Weights of a small transformer language model: normalized queries and keys.
Each number is 50 + 15 x the weight over its row's rms, rounded and kept within 0 to 99. Layers, rows and columns count from 0. The size before them is the row's rms in percent of the matrix's.

# up: layer 8 MLP up, 832x320, rms 0.0643, rows 438-492, columns 40-79
# down: layer 8 MLP down (transposed), 832x320, rms 0.0846, rows 438-491, columns 40-79
# gate: layer 8 MLP gate, 832x320, rms 0.0644, rows 439-492, columns 40-79
up438 104:74 48 68 81 57 42 48 52 55 42 46 57 44 36 45 85 39 40 32 36 68 56 16 60 38 71 58 34 48 35 40 52 39 51 62 55 57 36 68 69
down438 108:46 34 50 28 49 53 32 24 63 41 39 78 68 38 49 40 56 48 62 62 23 59 49 34 59 60 35 85 56 50 41 31 46 24 44 57 77 29 58 43
gate439 098:73 50 60 56 57 58 21 66 46 35 31 75 83 57 33 48 68 52 45 39 55 60 49 38 36 37 75 47 50 70 49 39 46 87 26 48 65 62 60 54
up439 094:42 49 67 58 63 73 50 53 40 59 47 25 51 44 53 48 34 40 54 32 49 55 68 65 46 57 65 29 56 38 44 67 58 53 49 70 39 55 58 40
down439 100:53 46 31 43 43 35 52 70 66 39 32 72 35 59 37 52 51 60 42 51 52 53 41 54 41 48 33 80 39 58 28 63 60 49 46 64 98 37 54 44
gate440 099:44 47 55 19 42 70 49 06 63 63 48 55 22 30 47 14 61 71 44 34 43 66 58 56 73 55 56 58 57 34 47 53 45 47 54 65 29 40 50 38
up440 100:56 52 58 66 62 37 61 14 65 76 49 45 46 44 64 52 50 41 49 63 37 67 57 44 51 75 66 16 63 37 20 71 15 53 65 36 23 49 29 52
down440 101:65 48 58 58 54 08 28 87 38 39 51 63 60 51 49 78 64 57 35 56 25 77 67 25 49 58 50 53 30 22 41 59 48 58 48 33 41 53 40 54
gate441 128:41 38 45 43 47 43 65 57 83 73 67 48 30 67 43 55 21 41 65 76 38 38 40 36 78 50 21 50 42 77 63 15 80 45 31 56 56 72 69 57
up441 105:47 51 36 75 52 42 14 61 41 34 37 48 50 44 71 57 61 61 45 50 56 60 90 58 23 87 60 57 56 29 31 69 51 31 55 70 46 27 50 51
down441 108:22 35 62 31 57 50 58 57 78 71 51 68 69 45 38 51 23 34 56 77 20 42 39 48 78 48 33 64 38 75 44 41 60 60 54 39 47 75 54 54
gate442 105:80 83 63 52 47 55 48 40 56 29 51 40 49 53 62 46 48 77 57 62 39 42 41 43 60 47 45 47 43 28 46 56 32 38 46 59 50 16 85 37
up442 106:48 33 76 40 67 52 75 59 47 42 20 39 46 59 66 51 59 34 68 51 50 46 53 60 60 52 68 55 57 62 21 45 53 47 43 52 23 35 65 70
down442 105:47 53 26 54 79 61 67 49 37 31 39 57 53 82 39 23 58 43 56 52 61 78 35 61 52 67 51 55 50 54 42 53 70 50 31 59 76 60 50 55
gate443 094:27 55 63 52 40 62 43 48 60 52 29 46 47 49 56 56 57 59 48 57 37 50 26 55 41 38 60 50 40 38 49 66 37 55 32 65 51 55 57 27
up443 099:36 28 36 24 67 70 44 54 47 44 57 52 39 32 77 52 44 44 41 58 50 34 74 15 74 50 28 30 39 28 74 62 43 65 27 45 61 43 62 46
down443 101:19 61 32 55 48 56 59 74 69 44 55 51 69 57 68 32 39 56 60 44 60 51 70 43 71 37 47 50 35 73 66 31 69 61 31 22 35 45 78 64
gate444 107:53 38 43 48 49 62 46 51 15 55 56 40 30 48 46 41 51 59 60 43 61 58 54 72 49 33 68 53 63 49 51 44 24 39 70 86 39 73 41 51
up444 103:62 47 51 51 34 40 57 46 63 50 35 38 37 50 64 20 83 52 57 30 90 81 40 33 48 42 38 85 46 27 56 60 40 30 32 46 45 29 62 67
down444 102:60 22 53 46 67 20 29 65 50 55 73 69 56 57 74 45 69 54 50 67 80 58 40 31 64 51 43 83 65 77 58 46 48 51 34 38 61 41 54 44
gate445 096:28 73 66 53 62 55 68 37 64 62 47 36 36 55 40 69 37 36 38 52 31 50 45 65 55 59 37 54 58 54 20 49 34 44 50 31 58 61 43 34
up445 098:43 60 67 63 59 42 47 57 47 62 69 35 39 70 49 73 52 48 64 40 84 54 52 51 22 51 48 45 46 77 68 72 45 59 29 75 62 55 59 42
down445 098:53 65 56 31 41 37 64 54 57 79 55 62 38 30 35 30 26 51 51 51 68 41 70 51 27 62 45 52 40 43 55 34 67 32 55 42 55 47 35 48
gate446 093:46 53 86 54 51 64 28 66 51 68 59 46 84 46 63 51 48 54 47 63 40 33 54 31 29 48 49 66 33 42 31 64 64 75 30 34 63 45 56 33
up446 100:77 41 62 45 48 61 52 72 68 58 26 49 08 60 55 29 60 66 76 57 39 44 26 51 79 32 61 53 51 65 54 82 55 43 29 55 34 53 62 47
down446 100:51 38 68 62 59 73 35 55 59 47 31 34 53 30 99 53 48 46 42 39 60 47 57 29 48 62 40 61 44 63 20 64 73 73 53 50 37 54 52 36
gate447 095:56 27 66 62 63 36 78 55 58 68 65 36 46 57 50 48 61 49 46 31 46 70 44 52 65 43 18 54 30 74 70 57 33 52 69 48 51 53 59 28
up447 095:53 49 73 53 41 68 17 29 41 52 36 61 52 35 83 57 43 64 50 42 54 20 52 54 72 77 48 65 62 59 50 54 61 75 50 30 66 52 68 60
down447 098:61 51 27 19 65 73 36 55 43 30 55 40 54 49 38 47 59 49 42 57 51 42 50 49 69 29 69 61 40 51 54 37 56 76 29 52 67 30 43 20
gate448 087:47 75 76 69 59 63 63 37 63 41 50 53 48 49 25 66 57 39 93 58 13 63 47 83 68 46 52 23 48 48 50 59 63 34 44 38 26 63 27 50
up448 102:37 78 24 35 57 41 70 66 43 38 48 37 79 51 69 47 40 59 26 55 83 06 44 42 52 35 48 30 40 40 55 12 84 48 54 61 58 70 52 21
down448 097:43 52 51 64 62 46 64 48 64 41 44 76 74 40 44 63 46 52 72 51 38 39 73 75 48 32 45 00 24 48 28 59 52 41 64 78 48 64 44 45
gate449 094:44 39 58 40 73 44 55 32 54 69 34 56 25 61 25 98 46 34 75 60 23 44 39 53 36 63 40 42 61 37 77 49 51 40 54 62 14 54 60 62
up449 093:26 73 31 33 33 56 66 29 54 48 47 51 92 50 61 79 58 46 45 39 55 65 33 59 64 47 56 17 66 43 64 33 53 65 31 46 63 28 27 63
down449 097:47 47 58 80 59 61 42 65 36 43 08 45 19 47 57 36 33 63 57 62 54 29 47 48 53 24 47 83 44 81 31 69 61 57 75 68 28 70 52 59
gate450 103:28 76 55 35 40 55 61 28 33 45 33 33 48 33 64 56 62 31 62 37 54 33 36 74 62 26 99 54 58 15 67 39 55 49 77 43 78 66 51 50
up450 098:62 58 25 64 25 37 57 46 34 57 57 31 42 46 61 40 83 39 60 17 22 59 51 32 75 42 31 50 60 33 46 21 49 47 78 54 40 53 81 64
down450 102:28 18 59 43 35 50 66 55 30 55 59 57 33 48 70 49 19 50 09 56 67 60 63 44 49 57 22 11 63 59 41 62 75 31 36 31 40 69 50 48
gate451 100:62 66 40 52 42 37 62 26 48 48 55 58 44 30 56 23 16 46 69 23 32 52 67 79 21 51 53 64 48 72 45 64 49 91 40 62 42 37 67 33
up451 107:57 53 55 82 16 33 49 67 33 30 72 32 49 36 59 41 25 34 56 22 69 56 70 58 20 80 53 49 45 41 55 54 30 58 34 65 48 41 63 63
down451 096:35 37 74 85 40 57 49 44 54 50 45 57 43 75 41 49 41 35 38 60 81 51 50 40 53 73 35 42 26 21 72 50 37 49 67 38 88 28 59 57
gate452 099:32 52 48 45 43 60 66 38 43 56 54 59 01 77 49 36 39 64 52 41 47 39 52 65 59 35 40 72 45 43 48 36 53 46 34 64 58 54 66 57
up452 113:51 43 57 53 51 48 38 48 41 56 37 39 04 79 59 29 59 51 58 53 57 50 70 49 70 49 27 67 41 90 56 35 50 49 38 81 48 66 60 77
down452 101:51 58 66 47 50 58 15 21 57 36 49 51 48 64 68 39 56 47 33 42 52 56 66 41 41 56 66 67 49 83 53 45 41 21 27 55 57 59 12 43
gate453 099:41 56 44 53 23 37 59 55 50 59 58 53 56 22 51 65 40 44 40 61 65 36 65 42 44 50 67 46 41 54 64 42 42 66 41 44 46 47 30 33
up453 092:41 71 72 43 68 49 86 80 43 46 70 78 55 52 25 74 56 68 32 45 47 38 50 52 37 27 51 32 44 22 59 78 38 36 63 48 62 36 34 57
down453 095:45 47 24 40 64 56 54 36 49 44 39 55 22 42 61 53 69 39 48 51 61 56 48 68 38 50 17 35 53 61 61 46 48 54 34 62 48 55 73 55
gate454 102:51 55 47 57 38 41 76 67 64 35 69 59 82 78 82 73 69 30 58 65 45 67 48 41 62 69 69 54 62 52 25 17 43 43 31 54 58 49 19 48
up454 096:75 50 45 58 61 54 54 49 33 45 33 64 38 38 34 62 24 36 36 57 64 37 39 34 63 53 48 71 60 60 40 34 38 41 73 69 56 40 50 44
down454 100:50 41 33 68 53 66 36 34 49 36 68 45 62 36 40 74 51 49 67 53 33 53 63 57 21 66 68 49 31 48 57 70 51 36 56 42 55 40 50 64
gate455 105:58 57 75 58 50 48 66 28 42 31 58 35 73 47 46 61 75 28 27 56 82 38 20 52 71 43 73 52 46 77 69 76 46 58 42 76 19 51 39 81
up455 097:45 45 58 37 44 59 49 32 46 37 57 32 36 42 54 91 45 35 29 38 42 61 31 52 64 36 77 28 35 69 81 53 31 75 53 68 28 38 55 74
down455 101:80 56 51 58 66 42 29 51 61 59 32 42 58 66 35 57 49 41 40 66 46 48 53 61 38 41 55 35 71 32 12 40 67 43 63 60 67 63 50 28
gate456 103:58 31 63 39 43 55 58 43 64 53 57 44 35 37 43 40 22 41 69 47 72 41 28 32 59 44 74 40 47 12 13 45 55 23 44 47 33 39 38 51
up456 102:90 41 47 65 53 55 48 71 53 32 31 61 77 33 50 77 58 60 47 47 29 65 46 43 31 26 32 62 64 27 42 34 53 57 65 45 91 17 89 42
down456 104:43 57 38 67 70 41 46 26 28 87 58 49 57 58 84 53 44 74 43 66 58 60 55 65 88 60 67 70 72 70 55 48 45 47 62 41 64 49 45 59
gate457 101:76 52 64 32 64 57 85 35 58 61 54 12 69 75 63 62 35 37 34 46 68 42 57 70 47 51 43 32 51 61 32 50 58 19 37 43 37 53 52 58
up457 101:42 34 59 53 56 60 60 67 29 69 54 73 54 19 69 13 40 48 58 36 38 34 54 16 48 57 30 49 41 41 49 41 46 36 67 51 51 55 41 34
down457 101:30 50 57 42 54 62 44 67 41 60 62 26 43 30 60 77 32 42 49 48 39 50 86 63 31 52 69 75 44 65 64 48 37 68 32 63 85 44 35 48
gate458 096:72 45 41 67 52 44 55 38 64 73 58 49 45 69 50 57 63 56 58 53 44 50 33 58 47 54 61 55 44 62 60 08 46 64 69 46 62 53 62 30
up458 096:61 57 41 31 74 58 64 59 36 62 44 46 32 41 51 69 49 74 42 59 42 36 26 55 57 32 59 55 39 31 54 62 47 29 64 10 44 27 43 52
down458 097:57 67 56 53 67 46 65 33 64 79 59 66 44 68 33 73 56 33 44 49 80 68 48 58 42 42 55 60 35 62 59 44 35 61 39 60 46 49 70 56
gate459 103:36 67 61 51 66 29 41 42 53 54 45 64 16 63 42 63 21 66 45 62 32 43 25 50 70 48 31 57 31 29 40 72 45 59 54 58 59 68 52 58
up459 097:83 67 48 74 43 69 24 42 25 45 40 58 43 72 51 68 75 33 47 32 64 42 88 60 79 36 54 49 39 32 71 50 25 57 47 25 60 27 40 56
down459 100:50 49 56 81 54 49 43 19 73 68 38 64 62 55 33 52 58 41 52 36 61 55 48 54 42 62 45 45 67 93 28 62 55 74 28 39 67 50 34 54
gate460 097:37 81 48 26 54 34 35 49 47 46 55 47 26 59 25 36 45 30 47 55 46 63 38 40 42 60 16 64 61 40 44 51 40 35 37 55 55 57 42 25
up460 092:65 87 51 55 31 59 56 42 62 54 55 50 50 52 45 45 61 52 67 56 37 61 84 60 31 52 40 62 40 67 56 48 55 44 53 41 50 27 40 48
down460 097:36 22 50 57 61 47 52 63 51 71 61 33 56 78 57 52 18 49 39 57 74 54 06 70 51 42 57 62 39 53 51 30 50 57 45 55 71 81 64 42
gate461 102:57 64 41 30 37 38 49 48 60 46 28 58 57 52 57 53 52 64 38 58 73 39 62 56 56 45 52 82 33 41 56 47 66 26 71 41 25 42 33 38
up461 102:63 35 66 63 46 49 74 35 56 38 69 26 57 37 52 77 21 46 66 29 65 90 44 43 39 47 55 60 27 48 60 55 40 55 64 70 59 38 52 47
down461 101:66 34 25 58 59 73 49 32 33 43 34 48 56 49 41 46 40 48 42 57 14 44 54 62 46 19 57 45 60 43 47 46 46 38 54 29 66 71 41 45
gate462 100:63 47 47 56 70 57 51 55 48 71 42 76 19 70 73 75 52 66 40 46 42 49 50 59 22 31 59 75 36 52 59 67 59 51 67 47 46 47 51 63
up462 100:70 40 64 27 67 61 38 36 50 62 75 71 15 64 57 71 42 64 40 18 61 47 26 83 59 44 57 17 55 22 16 81 63 34 54 53 51 45 51 58
down462 099:49 52 07 48 54 75 50 52 61 48 44 57 70 51 43 61 45 73 37 55 17 55 60 47 27 42 55 51 46 55 54 41 46 27 27 37 44 35 44 53
gate463 102:69 56 40 62 47 36 48 88 53 44 44 35 39 59 44 68 15 61 46 28 29 76 58 42 29 49 46 44 52 36 62 60 48 54 46 68 42 38 48 58
up463 093:71 13 46 58 47 56 56 09 62 54 48 45 68 57 62 59 47 61 56 46 27 47 82 57 31 37 27 36 40 62 62 39 62 80 41 38 72 42 46 57
down463 099:43 66 41 58 40 41 35 80 68 25 32 38 56 52 43 43 34 35 56 35 50 74 27 25 54 78 69 62 63 54 28 81 38 37 61 67 51 53 31 44
gate464 106:73 56 60 77 56 29 46 44 62 60 36 64 23 40 56 48 56 75 36 36 62 59 32 51 35 42 35 74 75 50 41 44 30 34 58 33 44 55 32 49
up464 095:41 10 69 60 64 42 79 38 44 43 54 89 44 52 60 55 33 61 54 20 61 37 43 46 31 51 36 51 56 37 32 50 41 47 46 43 65 62 45 42
down464 094:60 45 37 35 46 49 55 54 71 30 66 47 54 51 57 35 59 57 56 62 45 53 57 70 44 58 85 66 37 33 78 40 54 40 47 54 40 69 38 64
gate465 097:68 20 65 59 60 56 59 48 71 31 43 48 47 50 58 48 42 32 40 53 60 64 24 41 56 57 43 72 64 68 36 38 47 59 61 61 60 47 84 27
up465 107:57 36 32 53 64 60 80 70 29 48 31 46 71 30 40 52 38 59 65 57 41 64 84 45 81 75 46 57 74 63 71 47 42 36 40 54 42 31 81 35
down465 103:62 48 29 43 49 36 32 52 37 69 51 52 57 50 40 31 44 26 67 49 27 65 55 46 44 63 61 44 30 55 45 74 88 41 43 39 45 18 49 41
gate466 098:43 40 50 49 51 52 35 34 47 48 44 05 51 68 81 59 57 49 49 58 41 41 43 65 77 48 28 37 66 12 37 48 51 41 36 54 70 56 57 24
up466 097:30 34 53 45 32 79 50 52 45 65 78 38 70 57 55 89 30 52 40 55 97 32 53 41 45 51 36 32 49 38 53 37 55 22 45 40 56 82 41 34
down466 098:59 68 80 45 47 74 31 49 52 37 46 50 63 50 46 48 37 49 56 79 26 63 27 51 56 37 49 76 42 48 46 27 64 54 28 72 55 53 67 52
gate467 092:49 45 67 39 27 60 49 61 70 15 68 59 86 63 50 70 54 47 62 64 29 67 51 33 41 53 46 47 67 17 30 50 52 48 35 45 64 85 49 24
up467 101:62 60 51 43 28 57 27 51 51 47 55 42 62 40 28 53 50 30 70 63 32 58 58 33 49 53 55 33 59 40 49 43 32 49 18 53 52 65 78 39
down467 096:69 50 31 50 52 58 43 36 44 34 41 55 49 59 44 37 45 69 53 39 51 53 52 47 54 41 41 25 39 58 63 38 50 49 53 82 44 61 59 76
gate468 104:64 59 82 25 46 55 75 43 65 58 58 35 42 46 58 17 40 59 43 36 69 21 41 51 58 42 64 32 24 36 34 31 23 65 80 56 36 46 51 51
up468 102:64 25 42 54 62 28 55 41 34 70 42 42 64 26 40 65 87 48 41 33 54 58 49 41 50 39 27 43 86 57 88 44 55 37 48 32 61 49 27 52
down468 105:45 64 49 46 39 46 64 72 37 64 60 37 50 65 58 85 54 47 45 28 46 52 70 42 63 45 37 41 49 32 53 37 48 46 50 30 54 36 50 26
gate469 089:85 58 56 52 39 45 33 43 99 43 31 67 39 63 34 48 66 52 53 59 71 45 44 62 40 47 46 49 44 39 51 41 38 43 37 34 53 46 60 40
up469 096:66 41 59 66 45 29 58 50 53 64 49 46 62 32 23 62 51 58 49 49 48 45 44 58 45 57 16 51 48 71 41 22 25 42 41 50 61 26 54 91
down469 096:50 28 44 46 39 70 51 50 00 42 71 37 68 32 61 32 42 53 49 43 37 59 45 44 57 76 37 50 60 78 43 61 26 38 38 52 82 61 55 75
gate470 105:56 74 50 64 40 54 47 66 24 71 46 61 74 46 55 39 62 48 51 59 58 55 38 56 51 69 56 48 40 14 68 45 60 68 80 64 13 45 49 55
up470 100:55 17 46 65 41 79 69 14 70 62 53 33 37 38 50 31 61 52 45 45 48 80 65 39 45 44 13 69 36 80 18 26 65 55 36 80 60 41 39 39
down470 100:45 61 55 52 46 39 33 19 63 67 52 68 52 58 05 28 46 62 59 46 57 31 40 55 41 71 49 42 64 50 38 58 59 45 49 50 36 50 59 55
gate471 098:26 50 37 72 35 64 48 52 70 32 35 48 50 28 53 43 49 52 59 34 48 58 34 71 56 60 43 38 56 31 44 32 38 37 35 54 39 70 21 38
up471 094:33 31 52 49 39 50 20 71 22 40 43 47 36 45 62 55 48 32 83 55 75 44 63 85 49 55 71 52 61 34 59 27 63 54 57 51 32 26 27 57
down471 095:32 43 53 46 31 39 56 54 71 51 57 78 33 42 57 53 45 33 41 69 40 35 36 67 39 45 10 59 36 45 42 49 51 65 40 57 54 59 53 30
gate472 095:45 49 56 39 56 66 47 18 57 54 48 80 43 53 65 29 54 42 51 81 44 52 56 32 81 49 21 59 16 51 25 48 20 40 51 46 52 46 56 67
up472 095:51 35 50 47 62 46 36 48 60 50 56 41 65 80 53 51 42 58 56 61 66 55 56 56 34 24 61 61 25 59 61 48 34 64 42 63 62 61 53 67
down472 096:57 79 55 43 62 50 75 80 68 48 55 36 42 41 32 70 61 48 32 42 44 52 26 46 66 59 35 29 51 49 39 22 63 22 43 56 58 55 57 62
gate473 102:61 54 51 63 43 37 62 47 73 54 56 60 52 66 20 51 74 49 58 63 81 60 29 47 31 57 51 26 56 45 70 34 55 32 63 36 47 93 31 07
up473 099:44 37 40 66 72 43 32 27 47 46 44 82 43 31 34 83 40 50 59 29 65 41 54 57 33 38 41 74 43 52 54 38 42 75 36 44 53 14 46 10
down473 103:35 41 39 53 55 33 66 64 38 26 48 53 43 65 35 54 73 48 54 48 34 54 48 50 34 54 47 32 49 39 70 61 62 60 61 33 56 83 25 61
gate474 094:30 52 36 40 57 53 81 50 68 35 32 69 59 70 55 55 48 41 33 29 48 55 38 52 41 57 32 57 41 43 40 57 58 50 46 60 47 83 46 18
up474 104:51 51 32 72 55 69 67 62 42 60 40 57 78 56 55 46 47 36 41 63 36 43 52 51 48 66 33 54 50 62 33 45 24 42 38 70 15 43 21 40
down474 099:65 47 35 76 40 49 21 58 57 78 41 60 40 56 25 34 45 24 65 74 69 40 50 52 59 36 78 59 50 60 38 54 44 65 41 47 52 26 37 60
gate475 112:46 35 53 66 49 41 40 46 42 48 25 51 54 30 28 52 60 50 48 60 46 68 22 70 56 54 80 49 43 58 57 38 52 36 76 52 53 55 65 38
up475 104:38 44 61 43 35 29 47 69 21 41 32 36 59 63 27 59 60 50 59 57 43 48 24 44 42 48 75 54 75 34 38 73 46 54 37 87 42 54 48 34
down475 103:52 46 38 49 60 44 37 51 54 64 49 57 40 80 73 48 43 68 31 55 64 44 42 34 48 44 51 54 59 70 73 43 57 77 45 39 44 59 46 46
gate476 104:54 79 50 86 25 24 49 56 26 31 46 83 30 43 44 53 57 51 59 60 28 39 44 64 61 73 76 47 16 39 63 53 66 25 61 46 57 77 50 62
up476 100:40 46 58 52 42 31 34 65 47 54 62 83 37 62 45 42 42 61 65 88 48 61 56 57 49 36 54 45 75 74 40 73 42 51 48 29 40 39 29 42
down476 105:53 50 47 53 40 26 84 46 52 35 43 45 38 53 40 49 22 60 38 45 62 51 42 42 32 52 70 56 39 14 53 49 51 48 35 30 61 51 62 50
gate477 105:60 63 34 62 60 56 60 49 40 62 59 13 44 87 50 34 50 46 36 69 15 17 49 68 71 37 58 63 40 57 66 01 74 80 47 55 51 54 58 66
up477 103:51 46 48 59 70 52 58 58 60 75 82 66 35 51 75 66 42 50 55 62 48 36 73 56 47 58 55 27 40 45 49 52 50 53 49 59 48 13 39 57
down477 102:25 55 45 43 33 51 58 40 28 45 24 60 26 05 55 47 59 48 47 37 63 60 51 55 57 58 62 70 61 27 65 62 59 55 54 44 60 50 34 49
gate478 101:51 34 84 47 52 28 46 60 61 66 69 52 47 86 82 39 38 34 47 34 56 63 17 58 56 45 41 46 19 25 29 47 32 37 53 57 32 45 67 48
up478 103:44 47 54 75 50 59 64 43 31 70 61 62 60 64 50 68 56 55 43 57 43 48 49 42 42 76 37 75 32 63 88 24 72 61 61 39 38 40 32 79
down478 105:47 55 47 37 40 54 76 79 83 70 51 53 61 59 62 56 70 45 55 52 50 46 41 54 79 46 61 50 24 42 55 49 30 56 28 34 85 28 53 75
gate479 101:76 55 47 39 59 71 41 42 54 52 53 54 55 55 25 45 57 51 66 43 59 55 52 37 48 56 51 29 53 50 75 53 52 50 58 73 27 64 51 37
up479 100:64 61 32 71 24 25 33 56 41 69 51 40 17 55 28 94 25 50 11 40 46 51 29 62 37 55 78 50 42 59 45 65 60 53 60 47 53 72 44 38
down479 099:61 21 58 56 54 55 47 36 90 67 50 81 52 57 29 71 52 50 51 50 52 57 46 51 44 56 53 66 52 53 47 36 43 38 44 76 51 49 37 64
gate480 102:57 61 69 63 35 34 69 45 72 63 16 60 57 88 37 64 50 50 73 59 35 52 48 40 38 58 45 50 56 30 44 38 66 41 44 48 37 48 49 51
up480 099:40 19 59 47 54 30 45 46 29 59 52 54 00 67 60 40 42 65 52 55 57 48 60 58 74 59 12 64 32 66 56 06 53 36 55 68 51 55 43 68
down480 102:44 69 79 50 34 32 44 62 50 49 40 28 67 57 55 63 64 43 57 49 15 37 40 75 43 66 63 48 66 66 52 57 71 42 39 51 78 68 49 43
gate481 090:72 48 72 57 71 64 65 36 63 59 55 43 25 44 20 68 55 63 64 42 51 40 29 50 50 06 55 68 49 33 47 24 53 74 46 79 62 74 36 47
up481 104:63 32 43 46 66 62 71 41 49 52 45 38 45 31 44 55 55 55 57 50 50 71 65 06 35 66 46 46 40 47 47 49 54 69 48 71 59 35 48 42
down481 095:24 42 26 45 32 16 35 77 44 50 40 36 44 68 95 33 37 55 37 54 50 84 55 26 56 55 55 53 73 54 45 61 40 41 46 38 33 40 57 40
gate482 102:45 38 47 44 43 27 52 49 63 49 69 50 42 43 69 82 25 39 53 51 72 54 35 27 40 51 54 47 49 54 68 38 50 37 64 58 58 53 52 27
up482 097:50 50 77 63 50 30 57 50 54 30 60 69 58 56 62 67 50 29 57 94 60 64 40 78 31 15 61 59 78 34 53 48 36 37 71 40 24 50 36 61
down482 101:36 68 60 25 38 68 64 42 57 42 36 52 51 42 44 70 57 54 65 19 41 56 64 34 55 75 53 25 51 41 49 31 57 66 72 58 45 86 41 48
gate483 101:40 37 42 42 70 36 49 63 48 35 65 55 43 65 60 49 56 40 42 57 53 42 64 47 86 54 74 55 40 26 49 41 43 75 58 56 37 68 31 69
up483 102:11 75 36 50 52 66 55 51 18 65 49 58 60 70 33 67 52 50 48 51 55 32 42 49 52 57 55 64 69 51 55 85 53 61 43 36 39 23 43 21
down483 103:16 73 51 53 32 16 60 47 84 44 57 68 30 45 73 59 68 60 44 43 41 62 70 70 38 57 50 64 32 48 70 40 53 80 32 37 31 57 70 68
gate484 099:74 51 60 26 61 54 47 48 65 41 27 51 63 44 58 84 51 30 45 42 64 16 56 44 52 41 56 56 63 42 75 35 57 69 43 29 57 56 55 48
up484 097:39 74 40 34 47 62 64 63 32 66 46 62 58 46 69 29 45 49 54 30 58 64 58 57 25 76 65 16 63 23 68 58 38 57 81 67 62 29 46 55
down484 104:40 58 50 46 62 67 56 53 55 17 50 56 52 41 48 50 66 30 47 18 50 29 30 59 62 41 38 58 30 60 41 35 49 71 57 58 63 67 66 21
gate485 105:46 39 64 30 48 44 50 54 63 40 75 63 42 49 33 68 46 43 45 65 46 50 50 47 50 36 64 38 09 55 55 57 52 38 60 50 40 63 24 52
up485 107:00 37 47 42 42 34 64 50 65 18 53 55 43 49 64 21 39 81 69 53 31 36 61 48 61 63 46 63 32 31 59 29 47 52 44 49 54 55 65 53
down485 107:61 74 57 30 61 56 35 55 41 39 39 59 55 31 47 42 54 51 26 65 60 45 57 62 50 39 49 45 41 57 71 46 48 35 50 38 66 52 43 55
gate486 098:46 80 68 49 47 45 77 81 43 60 65 15 68 66 43 35 55 45 66 49 54 48 33 61 71 56 71 43 37 38 46 49 60 43 73 45 47 48 28 52
up486 093:44 42 57 49 35 70 55 70 44 66 51 56 37 74 55 85 49 40 61 79 47 58 48 47 46 72 61 45 54 28 69 22 59 69 56 15 46 76 20 60
down486 092:45 51 56 47 64 58 44 35 28 29 33 33 51 40 44 76 54 71 31 27 52 54 42 40 75 26 45 34 52 32 28 38 54 57 59 67 51 54 71 63
gate487 095:57 61 43 57 60 47 55 63 64 44 61 76 54 59 53 13 39 40 41 67 34 27 48 44 87 38 35 63 43 54 38 42 44 43 65 26 50 35 47 64
up487 096:55 46 34 35 57 43 60 72 24 53 23 54 70 49 62 81 56 59 45 38 44 44 43 51 29 64 25 45 21 15 38 67 42 46 33 54 51 29 55 51
down487 098:45 45 66 36 49 51 46 50 51 44 57 49 34 46 38 47 48 69 50 43 25 69 67 28 72 54 50 40 55 69 54 30 69 50 53 36 57 77 47 60
gate488 099:41 78 11 74 29 60 26 66 66 46 57 35 68 88 65 74 50 45 70 37 56 59 37 58 43 59 70 21 35 62 57 64 56 32 59 47 59 40 30 54
up488 089:74 34 66 30 65 56 68 40 37 80 34 40 52 35 49 59 62 56 50 47 57 55 44 28 45 75 43 36 65 54 36 57 54 59 89 35 43 52 69 44
down488 086:43 42 39 82 40 36 31 75 62 32 58 33 63 63 65 40 52 35 54 39 49 57 56 62 57 42 76 52 51 41 39 37 53 40 53 39 56 40 00 54
gate489 102:44 52 55 37 39 51 33 58 38 34 47 35 74 61 43 70 81 54 69 46 68 47 40 67 52 58 78 61 47 64 76 47 50 73 59 62 60 39 72 38
up489 100:73 35 48 44 73 58 47 36 34 38 45 82 52 47 25 46 42 60 56 70 47 48 36 31 12 65 75 60 29 45 27 63 41 51 80 41 48 34 22 57
down489 103:24 91 72 37 71 57 73 62 73 51 64 59 24 57 50 42 34 44 44 70 52 68 47 59 49 34 37 58 76 62 32 40 53 48 38 39 72 70 57 65
gate490 105:55 72 57 50 56 46 52 53 14 40 48 23 52 45 57 65 52 65 55 63 66 42 64 43 38 44 76 27 53 68 37 66 67 40 64 41 44 42 62 51
up490 103:58 59 48 70 55 59 64 41 31 44 68 48 69 48 73 50 78 47 41 47 59 59 55 43 34 62 61 47 58 70 66 75 79 90 70 23 56 20 50 33
down490 103:47 77 40 77 48 36 46 34 42 50 44 70 35 52 57 36 62 47 62 38 54 70 33 45 33 44 26 52 38 87 71 32 29 33 78 52 63 40 39 46
gate491 096:74 40 42 38 45 50 66 44 71 46 60 43 61 67 26 52 45 32 69 38 43 58 41 62 62 59 71 43 48 53 47 70 52 52 52 40 77 72 19 60
up491 094:61 71 77 43 44 60 40 34 52 50 37 15 61 61 46 57 65 26 48 61 42 46 75 37 56 60 33 39 51 61 31 47 55 47 48 49 46 47 72 55
down491 100:43 70 34 51 58 47 72 50 13 54 49 23 52 73 67 40 61 37 65 82 40 19 49 34 76 36 52 36 75 47 41 71 35 49 38 69 57 44 62 44
gate492 101:66 50 69 42 46 45 56 33 48 38 53 60 51 43 33 81 35 66 53 49 55 26 37 72 82 41 50 65 72 51 66 27 49 56 62 12 81 38 73 38
up492 098:53 27 65 66 38 26 43 73 56 47 72 44 69 51 45 70 62 54 45 53 43 40 38 40 35 67 39 57 57 77 39 73 74 44 39 37 66 33 69 50